config.toml
n_layer = 11
d_model = 256
n_head = 2
n_kv_head = 1
head_dim = 128
d_mlp = 1024
vocab_size = 2048
activation = "swiglu"
norm = "rmsnorm"
norm_place = "pre"
norm_eps = 1e-05
positions = "rope"
rope_base = 10000.0
rope_fraction = 1.0
qk_norm = false
attn_scale = 0.0884
bias = "qkv"
tie_embeddings = true
parallel_block = false
init = "orth"
init_std_qkv = 0.03
init_std_o = 0.0
init_std_up = 0.03
init_std_down = 0.0
optimizer = "adamw"
lr = 0.00127
beta1 = 0.9
beta2 = 0.98
weight_decay = 0.1
lr_head = 0.00516
grad_clip = 1.0
warmup_steps = 257
schedule = "wsd"
decay_fraction = 1.0
decay_shape = "linear"
final_lr_fraction = 0.0
batch_tokens = 65536
seq_len = 512
doc_mask = true
train_tokens = 397100000
steps = 6060
dataset = "wikipedia_en"
Each number is 128 + 24 x the weight over the matrix's rms, rounded and kept within 0 to 255. Layers, rows and columns count from 0.

# layer 4 MLP down (transposed), 1024x256, rms 0.0465, rows 394-402, columns 0-255
[[109 161 137 143  95 156 111 123  87  91 150 128  90 103 115 118 122 163 107 107 111 130 137 114 124  98 108 138 102  85 125 141 145 124 153 111 151 123 149 135 163 142 148 130  93 123 106 140 134 167 147 119 133 160 137 139  82 127 106 183  84  93  90 137 135 139 115 116 123 101 116 155 147 135 114 127 135 107  91 130 161 123 120 171 112 165 120 166 118  94 113  97 132 106 112  99 149 125 130 135 152 158 112  97 113 148 148 175 144 128 151 180 134 127 174 123 132  64 122  90 123 139 137 125 171 129  99  85 127 156 105 146 173 129 139 146 125  98 111 174 122 109 135 135 161 108 133 142 111 120 145 100 114 153 168  96 125 111 155 139 135 125 116 163 102 121 101 145 126 156 108 146 128 110 122 129 147 123  99 127 103 151  61  65 108 107 120 152 154 102 108 148 116 118 145 122 111 101 121 112 104 143 105 140 134 157 102 130 147 129 117 190 117 104 116 178 110 141 135  99 171 113 140 189 165 121 146 152  77 172 129 126 169 102 171 149 150 148 143 101 113  97 119 109 154  97 153  96 152 191 115 112  89 135 160 120]
 [128  96 142 123 114 162 137 133 101 130 154 128 115 137 147  67 123 115 105 126  87 126 133 114 162 146  97 141 148 155 105 155 150 128 152 167 139 135 124 139 154 103 140 116 120 156 111 107 127 155 109 154 147 138 142 115 107 145 141  80 129 166 140 173 106 154 123 130 130 149 112 143  77 107 109 108 122 136 153 137 134 103 121 114 130 124  96 106 136 135 108  89 132 110 142 128 194 172 102 108 103 126 140 164 129 121 121 129 119 124 156  89 122 102 149 126  82 127 128  94 174 138 125 139 124 131 145 132 146 134 135 124 113 122 150 145 141 103 165 124 155 105 118 151 108 157 133 142 126 167 121 158 130  71 132 130 126 140 130 126 123 167 114 163 125 168 139 141 132 102 103 130 132 126 121 125 160 121 156 129 167 134 160 203 148 124 147 110 122 133 156 141 131 134  95 116 151 100 145 142 138 117  90 112 143 120 144 134 117 167 126  99 121 145 139 137 146 156 132 124 161  77 148 135  70 146 146 131 141 116 144 100 147 111 113 152 161 161 166 160 132 157 123 131 116  99 124 139 140 183 134 171 119 113 184 166]
 [100 146 102 120 122 162 151 107 157 106 129 148 133 117 143 163 133 152 111 100 168 176 153 127 116 100  76 143 127 104 162 124 143 154 102 115 126 118 155  78 121 141 142 108 144 119 107 145 150 144 152 139 124 125 131 135 177 111 113 143 134 111 149 156 144 123 166 139 166 167  85 143 178 167 161 137  31 158 181 138 171 129 130 190 104 144  90 154 133 126 140  99  87 118 172 166 153 117 109 103  93 104 118 124 142 141 106 137 173 183 139 108  81 112 155 171 119 120 128 148 137 142  79 103 118 128 126 144 164 159 111 160  89 106 161 139 139 132 122  76 151 133 130 112 151 132 153 114 103 139  97 159 104  96 127 153 126 126 143 114 119 153 112 126 114 144 107 115 125 137 116 107 142 158 109 104 134 108 130 155 127 111  91  86 144 131 104 143 163 119 104 127  94 104 103 127 149 104 131 122 139 113  87 113 132 108 137 118 119  88 109  81 108 129 134 142 167 119 137 146 144 177 145 128 120 144 131 121 114  89 144 144 111 132 132 141  30 121  94 141 130 123 170  82 147  69 149 161 124 152 133 150  73 144 127 124]
 [163 142 162 107 135 127 127 126 122 100 155 117 115 141 153 130 100 145  82 177 141 117  92  75 150  87 146  71 109 140  70 131 103 126 102 114 122 107 149 114  85 136 117 146 106 113 120 103 122  98 100 112 141 127 160 155 128 112 124 134  94 108 109 125 181 100 137 128 146 108 105 158 133  75 104  61 137 122 146 103 171 122 138  92 154 118 145 149 138  94 113 151 152 153 174 119 163 173 155 136 126 186 121 121 127 121 130 131 150 130 117 171 109 129 147 101  94 120 126 101 139 141 169 145 114 130 142 114 102 169 106 103 126 146 133 167 149 146 107 140 119 101 144 157 126 119 153 135 143 130 129 163  83 165 107 114 162 146  97 141 100 143 138 140 134 152 160 129 157 116  82 122 116 169 146  80 140 139 144 120  96 133 124  39 152 142  99 118 102 101 105 116 132  90 117 128 124 170 115 160 139 135 118 108 146 170  96 121 155 154 124 150  94 129 169 100 119 138 176 155 165 102 170  94 134 150 123 131 111 163 118 105 102 118 131 137 192 114  90 149  95 180 127 149  92 137 144 116 160 108  63 148 136 104 159  85]
 [114 114 163 117 163 122  98 104 138 165  89 146 133 134 108 170 117 104 128 115 134 141  83 114 166  96 124 109 162 123 136  86 127 123 129  96 156 128 117 118 143  82 117 117 102 105 163 118 121 129 114 114 103 177 140 139 141 139 101 151 143 116 144 115  85 133  96 127 127 112 136 125  65 105 203 159 114 126 106 123 105 151 151 135 141 148 103  74 165 128 127 118 157  99 134 102 100 124 139 114 171 128 124 100 174 105 130  90 168 123  75 125  96 149 136 123 136 126  63 111 158 150 154 146 128 128 120 167 163 113 113 135 156 152 105 138 152 113 153 128 122  99 125 177  77 108 141 108 141 145 186  99 130 126 169 101 112 109 125 153 125 129  85 130 169 106  88 150  76 114  88 141 145 145 193 137 128 147 160 136 152 130 141 140 108 131 144 123 141 115 116  91 138 146 124 130 148  84 148 111 133 113  69 136 142 125 123 117 148 127 105 110 120 120 170  94 149 165 114 120  96 131 124  89 134  87 121 144 121 135 130 173 120 172 163 120 136 131 130 147 136 121  93 117  99 135 148 154 132 139 149 130 167 101 177  94]
 [130 144 114 147 111 107 113 121 149 137 104 120 122 121 103 128 129 138 120 115 129 151 111 113  84 164 138 149 131  97 143 108  82 115 138 147 123 166 124 130 111 116 123 112 105 162 159  98 123  90 185 128 135 109 124 142 121 148 126 130 164 130 107  95 124 100 132 133  94 109  95 113 136 113  98 133 120 112 101 153 159 128 158 136 132 123 141 148 129 105 161 176  95 137 116 143  85  68 120 129 129  98 151 117 140 144 108 131 114 114  91 116  96 129 150  99 160  91 124 126 147 107 102 129 146  99  91 143 139 158  96 148 108 153 101 106 106 133 128  97  99 130 170 119 117 120  83  99 127 121  88 109 126  95 135 148 137 121 114 120 149 135  97 111 111 149 121  97  92 124 119 141  74 149 113 116 108 166  80 158 137 151 128 167 111 109 149 110 116 131 107 104 101 122 151 112 110 153 128 160  99 112 160 157 127 170 118 139 139 155 162 133 115 152 122 129 103 107  89 139 129 100 120 101 150 132 113 158 113 182 120 112 141 145 127 123 115 134 139 127 155 183 103 153 135 120 165 135 159  87 110 184 114 104 134 124]
 [146  94 107  92 101 129 100 115 163 125 140 166  97 133 180  82 151 157 108 134 152 103 111 101 101 151 164 120 146 177  92 121 142 125 146 157 165 124 134 122 122 137 148 143 147  80 148  96 134  98 117 139 132 103 109 119 110 154 143 154 112 140 148 149 134 112 156 142 146 162 159 149 181 107 146 113 112 116 115 159 100 171 117 120 126 114 122 114 127 108 106 161 122 101 127 117 110 160 187 166  89 123 132 108  91 104 160 109 167 140 156 122 174 171 121 123 163 159 122 137 110 160 106 160 100 112 149 117 122 113 142  62 130 157 109  88 180 177 131 106 140 161 111 124 127 140 160 156 109 112 126 114 104 153 112 157 139 129 142 137 124 157 134 139 110 135 162 152 161 155 153 131 132 109 163 141 130 120 115 141 130 118 101 165 158 115 100 150 109 160 161 153 155 149 120  69 142  99 123 131 178 108 125 169 149  80 106 156 138 111 168 162 119 116 145 143  78 110 153  85 123 176 120 136 130 128 154 129 148 146 120 112 110 140 126 137 130 127 133 137 124 125 155 131 107 169 138 127 118 142 129 127 159 123 111  84]
 [ 84 126 132 104 134 107  78 120 136 133 150 149 174 132 102 148 137 161 170 154 119 106 125 158 142 142 141 157 118 138 108 124 129 143 121 125 141 145 133 127 153 145 144 101  81 119  89 105 138 144 171  92 161 104 106 130 140  90 185 128 148 100 143  69 123 107 111 132 185 116 111  88 140 145 145 172 127  90 125 111 134 123 177 107 142  82 131 105 132 136 169 156 125 173 103 139 130 137 108 129 150 162 135 168 117 150  99 172 126 152 100  93 119 128 159 174 106 108 111 104 133 158  81  88 128 122 116 135 122 139 102 150 129  89  99 146 116 122 117 110 129 134 160 137 164 144 129 113 126 128 136  95 150 119 152 119  99 164  94 202 104 103 138 119 119 149 135 141 116 162 107 160 161 165 174 159 134 139 150 157 140 166 135  92 117 128 135  85 148 139 146 109 142 184  90 146 133 130 125 105 135 125 151 132 131 137 125 119 136 139 140 138  95 137 116 127 128 126 151 119 163  95 119 168 121 143 157 149 130 130 127 111 133 116 132 144 104 144 120 118 137  99 114 128 168 145 136 176 139 134 101 121 171 150 133 103]
 [129 106 104 177 115 173 111 132 151 131 151 125 113 106 106 134 117 146 102 174  85  85 146 118 170 101 194  76 133 174 140 154 157 149 127 120 130 161 136 133  94  93  94 110 104 140 125  89 138 173 148 106  82  97 149 133 103 104  86 100 125  97 160 100 117 107  95  84 154  90 100 119 126 129  91 123  98 138 183 138 125 138 131  92  98 150 120 110 134  84 160 134 132 154 108  82 103 177 119 171 128 107 111 109  89 125 121 120 127 132 103 110 143 132  91 104 127 127 144 170 128 117  75  96 105 103  80 134 140 127 100 120 126 142 127 137 162 106 119 122 181 145 132 117 107 121 101 141 125 135 147 109 111 131 122 153 103 110 113 174 120 116 119 125 133 114 160 154 142 152 180 124 131 129 129 127 156 143 130  99 116 158  86 131 150 166 129  99 129 111 156 127  82 143 173  95 144  81 123 159 130 104 120 103 119 153 121 104 129 101 107  97 133 163 146 187 136 120 128 127 120  82  97 122 163 145 143 146  97 117 134  76 171 114 120 123 139 116 155 103 141 176 109 169 112 111 201 146 118 123 118  77  93 157 107 109]]
# layer 4 MLP gate, 1024x256, rms 0.0564, rows 395-403, columns 0-255
[[ 95 118 173 165 133 141 146 101 137 118 137 111 122 134 141 154 124 126 151 159 144 127 118 162 140 125 113 124 159 123 147 137 153 133 162 111 145 128  80 136 116 127 130 129 164 110 146 168 140  85  97 102 135  99 118 123 108 137 144 146 125 136 108 135 136 132 109 128 129 122 142 108 142 144 119 123 110 128 130 120 184 128 123 148 149 135 139 158  86 145 128 135 133 122 136 110  53 125 149 112 143 138 127 158 161  99 136  73 176 129 124 130 152 164 147 110 126 145 124 104 123  74 135 135 141 125 137 144 135 126 154 118 121 140 162 108 127 128 124 158  98 142 118 132 114 126 142 128 139 104 140 143  96 107 112  89 114 108  89 118 109  98 116 123 105 157  70 129 112 112  93 124 137 153 104 120 128 101  90 153 117 136 119 141 121 114 126 143 130 128 140 142 145 120 129 124 139 110  70 117 110 139  97 147 128 156 141 109 165 149 112 141 140 130 130  98 114 105 115 161  84 131 114  85 181 141 152 107 128 106 111 131 103 160 132 147 130 134 129 137 163 111 131 153 186  84 141 162 123 126 142 139 163  90 145 123]
 [ 66 109 172 116 145 119 141 118 129 154 105 107 133 143 133 103 168 132  75 104  77 127 145 129 195 101 141 203 135 181 106 132 191 107 112 134 168 118 166 112  98 149 165 128 121 134 118  98 113 138 126 108 113 118 125 125 103 133 143 109 116 133  83 154 125 133  92  99 150 160 139 154 108 125 115 158 144 152 100 115  74 175 107  99 156  86 122 144  79 146 135 119 133 146 128 134 145 141 128 142  96 143 141 128 155 113 133  95 196 115 112  91 151 127 143 119 145 153 155 111 158 140 166 156 163 172 109 134 133 112 102 139  89 123 131 126 128 146 109 168 143 140 123 102 168 151 150 165 139 105 104 127 147 134 129 137 138 103  96 127 136 118 139 158 152 158 147 123 166 117 127 151 102 101 163 124 153 108 113 133  94 116 106 125 134 172 113 147 142 167 183 122 118  94 151 165 114 137  80 132 118 151 104  79 122 150 131 108 151 113 145 125 119 134 119 121 124 153 114  93 110 128 128  91 125 149 167 160 147 130 119 119 121 115 147 153 155 190 158 132 126 145 108 131 107 112  85  86 141 189 160  90  97 126  96 117]
 [107 148 139 112 124 107 122 129 167 160 105  69 135 101  82 159 119 141 103 170 159 179 136  89 144 114 185 101 133 136  96 139 114 152  94 126 167 106 165 136  95  96  85 128 119  90 163 154 157  90 146 176 130 112  76 113 124 166 149 139 133 102 111 129 130 143 151 145 226 111 139 149 147 126 102 152 114 146 144 107 140 100 116 128 145 144 113 158 104 112 119 128 125 120 148 130 141 177  96 136  60 193 106 161 110 156 159 146 139 125 165 130 124 173  76 111  87 106 118 101 158 174 149 139 109 141 161 157 164 146 132 168  83 159 161 124 131 147 144 120 124 111 161 157 129 155 113 164 136 152 137 119 113 158 145 137 140 146  75 181 149 128 150 183 140 146 132 150 129 153 141  93 143 168 168 164 189 109 135  91 110 133 141 152 100  47 121 143 106 173 135 101 125 119 104 123 103  90 132 136  91 137 139 142 120 103 120 136  94 114 112 121 142  94 142 158 137 147 148 147 106 110 149 137 112 147 106 175  88 128 146 133 125 132 114 110 135 149 143 112  65 129  86 149 114 174  94 114 142  99 144 117  85 131 125  81]
 [116 122  61 139 162  85 179  96 119 107 119  93 139 104 146 109 154 157 120  97 134 115 126 113 133  92 153 136 156 120  96 147 115  93 120 120  72 141 122  91  90 193 151  98 131 117 131  94 166 152 134 139 130  71 132 128 118 136 164 134 114 143 153 164 132 126  88 148 129 124 131 134 118 138 117 137 142 117 133 148 175 109  95 158 117  64 140 187  99 140 134 155 167 164 122 139 167 177  96 149 130 121 120 132 146 101 109 100 164 108 136 152 161 169  81 133 108 139 159  96 145 114  67  53 120 126 129 169  68 101  80 150 130  91 150 115 159 125 116 141 176 121 126 138 153 102 126  78 135 121  97 143 151 117  78  73 104 144  84 143  88 119 174 164 142  99 143 163 125  72 154 122 119 156 108 147 164 141 101 143 130  86 121 142 174  79 121 174  85 170 134 124  86 149 110 129  95  97 143  78 142 121 179 133 159 130 133  98 139 122 171 140 142 109  92 116 143 126 111 131 143 126 157 138 143 161 106 110 159 126 152 110 158 166 156  96 159 137 157  91 124 115 114 114  92 157 104  97 156 123 117 119 107 147 123 139]
 [107 147 116 144 151 109 101 127 178 109 119 118 124 120 113 150 127 130 142 136  90  95 128 132 145 130 116 112 139 179 118  93  94 119 171  97 109 124 165 161  93 143 133 142 103 156 151 120 163 151 122 133 138 132 117 155 125 151 101 119 115 115 151 197 125 137 138 121 103 112 146 107 148 176 128 103 103  75 104 178 152 157 117 155 116 125 112 148 112 138 148 127 169 101 125 133 123 165  95 120  72 108 174  94 155 102  65 116 123 108 161 119 149 148 147 131 133 149  87 146 151 140 123 124  60  88  60 166 124 127 105 154 104 131 160 136 112 112  81 148 137 157 116 136  99  79 132 118 137  95 162 121  99 121 137 149 166 140 160 137  98 156 165 129 132 106 117 100 106 111 121 136 144 125 122 115 114 134 137 174 112 152 109 152 110 122  99 112 132 111 140 129 140 155 153 111 149 119 117 104  61 133 117 100 125 131 148  93 124 118 137 161 115 145 125 122 113 159 130 125 173 108 105 147  89 145 144 149 135 117 113 172 169 125 120 122 123  98 129 137  76  79 156 133 153 132 103  89 117 164 156  96 161 139 130 125]
 [141  94 169  90 119  72 115 143  93 117 144 121 168 124  85 126 132 166  99 146 192  86  97  91 125 123 135 132  82  97 149 153 120 162 142  71 104 132 114 120 156  76 135 132 134 139 141 148 150 127 106 201 105 135 147 109 125 152  99 149 113 154 153 161 126 141 170 114 128 116 125 139 160 127 172 124 137 124 132 169 140 102 123 128 118 137 126 118 122 132 110 130 152 132 131 136  94  70 115 109 106 137 148 127 134 117 162 118 107  99 123 149 107 169 128 109 112 138 112 117 136 122 122 134 121 111  96 129 118 120 153  94 141 131 131 127  79 133 117  81  91 120 161 158 115  91 120 109 102 119 122 135 119  96 161 144 118 130 177 167 141 145  88 152 137 131 153 118 183 109 124 126 123 103 103 142  89 119 170 120 132 166 139 138  98 135 155 108 170 111 137 158 128 147 148 100 182 119 138 112 115 145 109 161 120 104 171 124 137 142 131 117 109 166 114 141 125  98 115 134 138 102 164 124 107 131 139 158 144 124  98 123 177 176 155 143 158  94 101  72 111 151 137 138 109 126  93 146  90 131 137 125 133 105 157 115]
 [165 115  94 199 151 111 127  90 128 143 131 124 123 129 156 172 119 105 114 125 165 134 131 125 171 156 144 139 162 147 118 176 118  60 130  85 144  86 136 125 127 151  96 163 156 128  86 112 123  61 110 121 110 133 115 131 141 114 148 127 132  89 155 115 133 122 133 125 140 116 122 104 106 129 125 135 174 122 104 109 112 133 199 111 128 122 143 146 124 157  96 148 102 114  87 178 108 167 133 162 141  81 147 153 102 122 103 152 116 142 117 117 122 162 138 145 139 141 135 125 117 124 147 123  95 143 140 109 140 144  89 163 154 127 172 176 118 157 110 121 132 130 151 131 114 141 108 132 108 117 118 116 125 113 139 105 111 146 140  83  98 152 148 135 141 164 124 123 132 106 125 126 116 116 138 154 106 132 148 130 128  80 141  96 137 132 114 167 146 181 146 130 135 125 132  66 160 138 106 144 101 135 148 167 118 115 132 124 120 144  97  97 126 124 138 167 131 161 129 137  79 147 125 159 113 134 113 106 144 128 116  96 107 148 141 120 100 131 150 159 103 116 147  85  95 103 113 146 158 126 121 176 124  91 151 140]
 [150 125 117 143 136 123 166 104 162 122 107 119 121 124 137 178 122 136 107 151 142 133 177  88 151 114 163 159 174 134 129 100 118 104 143 165 109 163  95 117 141  98 180 144 115 109 133 150 126 130 121 114 131 131 106 116 141 118 141 114 126 134 166 145 181 103 155  90 117 120 127 163  99 140 154 114 163 115 123 122 140 117 120 114 133 117  74 120  90  90  89  94 129 170 126 105 126 145 128 149 133 102 123 156 171 154 129 123 121 116 117 109  92 141 142 152 121 100 125 129 134 115 102 107 137 149 125 175 122 110  34 148  83 154 113 111 129 144 127  80 164 169 130 172  96 119  90 100  97  97 115 172 153 105 103 120 123 117 126 162 118 108 156 162 140 160  81  95  59 125 131 104 181 154  66 176 143 114 119 177 138 112 120 130 137 141 156  96 185 127 139 144 103 124 157 146 121 100 143 132 116 112 161 109 148  93  85 142 165 136  95 145 166 120 107 113 124 142 121 138 152 120 155  87 111 118  97 138 155 139 175  84 134  56 131 121 113 130 130 102 108 108 119 182 121 130 137 115 101 153 189  92 137 113 108 110]
 [ 84 125 125 113 192  84 135 145  78  95 131 125 141 170 133 140 175 130 138 130 128 119 150 107 109  81 182 118 109 130 133 116 137 131 136 114 161 147 187 169 101 147  93 104 151 148 177 138  88 122 132 149 149 156 145 167 139 153 125 157 190 135 113 128 129  87 159 158 100  84 112 112 104 147 149 161 111 129 102 183 161 125 135 105 108  86 115 163 130 130 128  93 141 112 125 181 147 151 111 141 146 139 127 145 112  93  84 151 120  92 155 131 114 102  97 124 118 136 131 109 125 126 103 117 111  94 108 129 121 119 136  98 102 132 124 117 169 108  98 124 153 110 118 125 103 122 145 134 115 150 120 125  60 127 161  66 108 147 143 110 125 109 128 111 148  69 100 124 119 135 138 130 107 116 156 142 143 114 121 127 169 106  93  84 152  88 143 126 132 120 149 154 108 104 141 173 105 166  76 119 132 119 122 172 116 124 147 144 130 161 110 128 126 113 103 146 119 153 168 168 131 130 135 177 124 108 127  99 128  98 161 140  99 132 114 157 118 116 145 125 154 144 144 137 125 137 193 132 146  97  96 119 109 163 163  92]]
# layer 4 MLP up, 1024x256, rms 0.054, rows 395-403, columns 0-255
[[127 107 106 175 146 156  86 127 156 126 102 152 107 116 117  84 135 133 119 150 165 109 121 151 123 175 149  87 114 173 117 138 130 136 141 121 101  93 189 125 116 109 103 103 149 114 108 142 182 110 140 130 139 156  86 102 124 140 111 174 107 129 145 133 116 115 144 145  81 144 108 159 131 133 146 130 128 128 119  99 149 140 127 117 126 117 132 113 144 154 116 109 132 140 160 109 118 118  90 142 132 117 141 133 104 132 145  95 152 110 104 129 142 140  87 151 104 134 151 116 154 176 146 145 136 116 113 136 140 130 123  97  92 108 185 115 119 168 158 121 146 151 109 159 115 101 134 148 154 113 140  89 140 108 109  50 111 111 109  99 134 130 163 147 115 158  97 114 143  72 120 149 131 104 151 133 115 134 125 120 105 118 127 153 134 131 116  95 143 158 129 132  96  71 105 112 133 170  88 167 140  94 160 168  95 119  99 111 168 130 140 133 135 126 112 107 130 133 113 145 154 132 127 128 155 147 140 118 115 140 132 105 106 119  98 170 118 106 115 135 126 141 121 121 105  86 122 142 127 123 120 103 103 131 140 110]
 [148 132 132 135  87 149 128 175 128 110 157 113  88 161 114 128 138 130 123  92 152 171 123 156  99 102 142 117 127 112 156 146 158 144  85 150 130 110 153 120 157 105 134 167 185  99 138 114 130 115 114 169 147 126 123 156 130 111 119 142 176 121 110 117 109 147 142 137 151 107 124 161 146 126 132 109  74 135 178 108 182 119 126 146 144 114 104 125 115 150 168  96 147 164 160 139 158 110 112 132 102 135 142 143 109 148 162 146 146 141 110 133 123  92 150 147 111 135 174 145  58 138 141 111 130 133 106 162 116 175 103 155 106 109 100 127 145 133 119 134 141 180  85  98 146 151 114 107  86 140  84 145 166  90 114 129 114 118 155 156 151 129 127 167 109 117 123 114 151 147 129  87 163  76 167 123 131 148 161 118 141 109 178 110 149 103 135 125 160 118 137 176 128  84  47 122 169 136 146 136 133 114 126 104 144 117 142 130  86 155 122  69 138  85 137 140 147 163 165 129 124 169 155 135 109 138  83 152 111 144 137 103 104 117 164 122 122  88 142  95 155  96 147 109 154  67 134 137 121 143  75 129 110 122 164 114]
 [101 126 114 147 169 121 142 140 112 114 138 136 135 155 178 139  92  91 136  94 162  92 125  99 160 163 108  98 169 165 106 130 111  99 145 110 127 111  96  92 127 148 152 147 155 102 137 137 124 138 144 160 100 141 136 153 107 165 101  94 149 157 108 137 137 140 137 169  92 126 139 124  93 160 120 157 111 132 101 195 108 117 120 173 112 129 146 118 107 113 171 145 130  94 136 141 135 129 146 160 164 182 132 101 111 159 141 128 149 113 186 134 110 149 172  97 154 103 112 119 160 147 141 118 137 129 124 163 119 103 127 141 170 112 100 144 158 122 147 165 154  95 156 155 125 140 110  88 135 139 131 135  91  97  83 153  90 180 118 137 167 103 160  86 146 140 133 149 128 136 128 116 143 126 143 100 114 122 134 156 170 118 167 103 159 111 132  88 141 151 211 146 158  78 110 101 106 113 117 155 104 118 107 139 160 107  92 120 145 130 179 134 165 143 109 174 102 117 121 157 192 124 112 202 147 122  91 124 140 124 147 139  96 102 123 146 139 138  53 128 128 107 125 106 108 103 144 101 112 131 118 128 122 113 118 117]
 [155 125 127 127  78  93 161 162  80 134  90 103 187 127 126 152 115 134  98 116 114 115  84 107 140 115 136 133  86 111 119  96 132 173 124 155 126 147 146 124 164 139  58 105 135 147 104 124 130 119 159  48 112 138 132 172 147 117 124 151 149 115 136 110 108 132 142 115 133 117 110 130 152 133 141  86 155  98 100 125  73 116 117 118  99  81 147 129 155 127 127 157 165  80 116 111 159 145 109 111 158  79 114 155 157 152 135 139 129 124 147 108 123 106 167 161 162 114 132 138 138 107 126  93 136  93  95 109 142 142 121 132 147 165 152 102 138 159 121 173 153  98 181 111 120 164  84 118  98 147 117 100 145 140 141 106 184 122 166 108 141 127 125 127 109 109 131 160 115 124 115 125 145 155 160 124  75 127 123 146 117  97 152 146 152  90 115 138 151 148  89 155 113 133 121 105 149  86 118 142 120 106 182  96  93 130 110  98 134 141 124 120 124 108 139 120 158 128 152 126 136 121 126 115 127 116 147 137 167 126  96 106 128 105 140 148 163 119 145 130 160 108 134  82  93 145 154 130  97 129  92 135 144 123 128 118]
 [ 95 136 131 100 140 104  99 141 138 130 149 124 134 157  91  87  92 115 159 123 106  97 139 116 122 120  68 141 129 124  98 140 116 133 119 146 121  98 111 110  89 123 153 135 110 168 132 107 120 123 113 121 159  98 113  91 118 106 136 116 104 120 139  82 111 154  84 153 124 137 138 124 134 100 128 121 107 142 156 142 140 153 135 148 145 105  95 146 127 138 118 111 125 137 134 114 140  93 109 117 122 144 117 134 151 158 142  68 139  99 154 104 152 121 130 105 129 121 125 124 141 149 140 156 114 130  98 156 165 139 149 144 144 106 140  79 107 111 128 117 103 187 191 141 130  91 118 112 150 120 115 121 129 124 147  95 154 142 110 118  89 138 150 115 139 126 158 127  95 105 138 143  78  99 128 204 121 127 131 165 144 116 132 155 123 167 155 135 119 134 103 110 156 157 129 128  97 117  88 117 130 134 150 111 167 160 100 117 177 119 149 131 117 121 100 124  94 121 134 119 135 120 143 149 172 164 164 133 135 140  75 113  74 122 101  95 143  95 161 162 141 128  87 153 114  71 131 139 122 116 119 113 156 101 144  84]
 [136 149 130 167 106 108 171  96 132 132 130 130 158 101 147  79 126 144 123 118  86 123 136 125 169 105 110 131 116 138 158 105 152  91 136  84  89 115  95  87 159 125  93 149 116 123 168  93  89 152 116 107 141 133 143 101 103 131 112 117 138 152 127 116 125 148  93  76 129 144 156 158 130 142 101 158 153 135 111 112 141  84 122 164 132 153 172 111 149 105 171 125 172 106 175  96 141  92 107 106 159 144 110 115 112 118 107  95  77 138 125 125 114 129 165 120 133 137 163 124 144 152 112 109 155 123 116 174 127 210 142 154  98 137 114 134 103  92 107 135 151 132 171  98 148 102 109 109 145 102 103 138 131 158 164  93  99  80 185 151 123 160 170 126  82 101 131 118 159 104  99 104 105 118 136 107 105 131 128  94 135 171 113 113 142 128 137 136 170 117 108 129 171 168 152  74 143 106 163  84 143 156 141 133 162 147 146  96 119 148 129  97 108 116  83 155 117 122  87 143 130  93 123 115 112 131 115 147 145 122 125 120 155 106 132 103 136 149 119 112 105 144 105 108 107 120 142 136 123 153 137 129 107 125 112 103]
 [139 104 143 148 178 171 118 121 160 119  88 113 131 164 152 116 126 135 121 170 137 128 115 143 131 108 117 118 121 176 150 148 176  37 111 110 106 170 149 102 136 164 144 150 168 159 143 125 163 134  81 135  93 117 114 129  93 112 151  75 146 142 145 103 123 142 129 139  97  84 106 126 160 108 142 113  92 177 153  94 143 111  95 140 105 152 149 144  95 155 121 129 110 125 147 144 170 107 139 107 112 126 141  86 125  92 159 117  81 126 138 112 138 133  98 150 132  99 118 117 121 138 107 124 170 162  85 138 142 128 130 126 140 146 126 143 159  97 128 125 110  73 131 106 140 146 165 139 137 153 134  95 154 134 120 133 137 128 102 125 183 112 142 123  97 109 146 153 130 136 105 123 100 125 150 129 114 170  79 113  95 118 129 142 124  79 117 105 152 137 139 135 140 151 104 143 136 103 101  95 116 131 138 124 142 117 132 141 160  95  96 125 134 126 105 111 158 132 101 114 177 147 100 145 116 147 147 128 139 160  79  75 137 137 152 144 151  88 111  58 139 118 130 140 109 158 112 157 123 146 115 138 126 148 115 118]
 [ 84 125 130 132 118 150 127 101 145 167 136  78 140 118 168 137  87 123 167 117 155 117 131 143 155 131 200 105 116 178 127 112 108 151 110 133 128 110 114 129 150 124 123 128 173 187 140  90  98 132  82 138  96 122 152 114 126 157 133 175 118 115 140 147 114 137 106 135 162 121 127 160 135 135 128  84 126 148 109 125  94 149 153 173 147 142 116  97 158 132 139 113 105 120 100  93 126 125 153 147 140 138  87 142 154 126 165 108 145 144 124 121 125  64 136 129 104 135 145 199 103 131 153 104 181 172 181 167 104 128 106 129  94 111 135 129  88 117  77 146 162 166 145 131 169 154 129  93 146 120 171 132 140 118 135 150 111  26 140 118 148 151 167 150  92 179 111 100 121 143 158 147 123 147 132 114 130 146  79 139 131 122 140  92 114  96 121 127 138  98 147 147 139 158 125 155 100 134  97  70 155 107 117 152 145 143 119 135 108 108 133 167 139 116  98 126 127 171 158 165 173 120 116  64 134 156 142 140 152 101 154 124 142 139 108 109 135 115 112 104 143 161 120 172 126 136 117 119 145 170 133 180 120 151 155 110]
 [136 138 134 106 122 147 141 124 128 154 127 145 108 106  98 146 157 186 133 121 150 146 133 153 144 128 134 125 158 122 159 103 102 163 128 152 152 122 108 142 118 101 112 173 126 151  66 121 134 115 107  94 147 163 117 120 141 139 106  76 114 119 137 149  80 107  80 149 115 116 120 139  94 102 160 129 129 105 128 100 117 144 146  97 131 104 141 145 144 115  78 155 109 142  80 134  95 119 131 105 101 108  99 121 156 133 120 102  93 114 139 105 115 138 138 120 119 169  88 127 141 106 176  94 170 113 142 120 121  82  91 138 129 123 131 139  82 130 123 116  83 140 134  99 127 122 139 150  97 183 129 139 147 120  99 100 148 149 120 175 139 113  99 110 169 116 122 125 185 118 119 116 130 107  92 128 134 143 142 100 117  82 167 154 163 122 117 162 160 116 175 122 103 133 161 155 122 134 105 116 134 100 147 137 138 138 158 135 153 112  93 100 133 113 132  88  99  68 143 171 145 114 142 144 159  59 126 135 142 107 115 123 118 169 126 158 132 108 127  87 137 151 133 138 160 137 153 135 122 134 146  79  85 133 147 134]]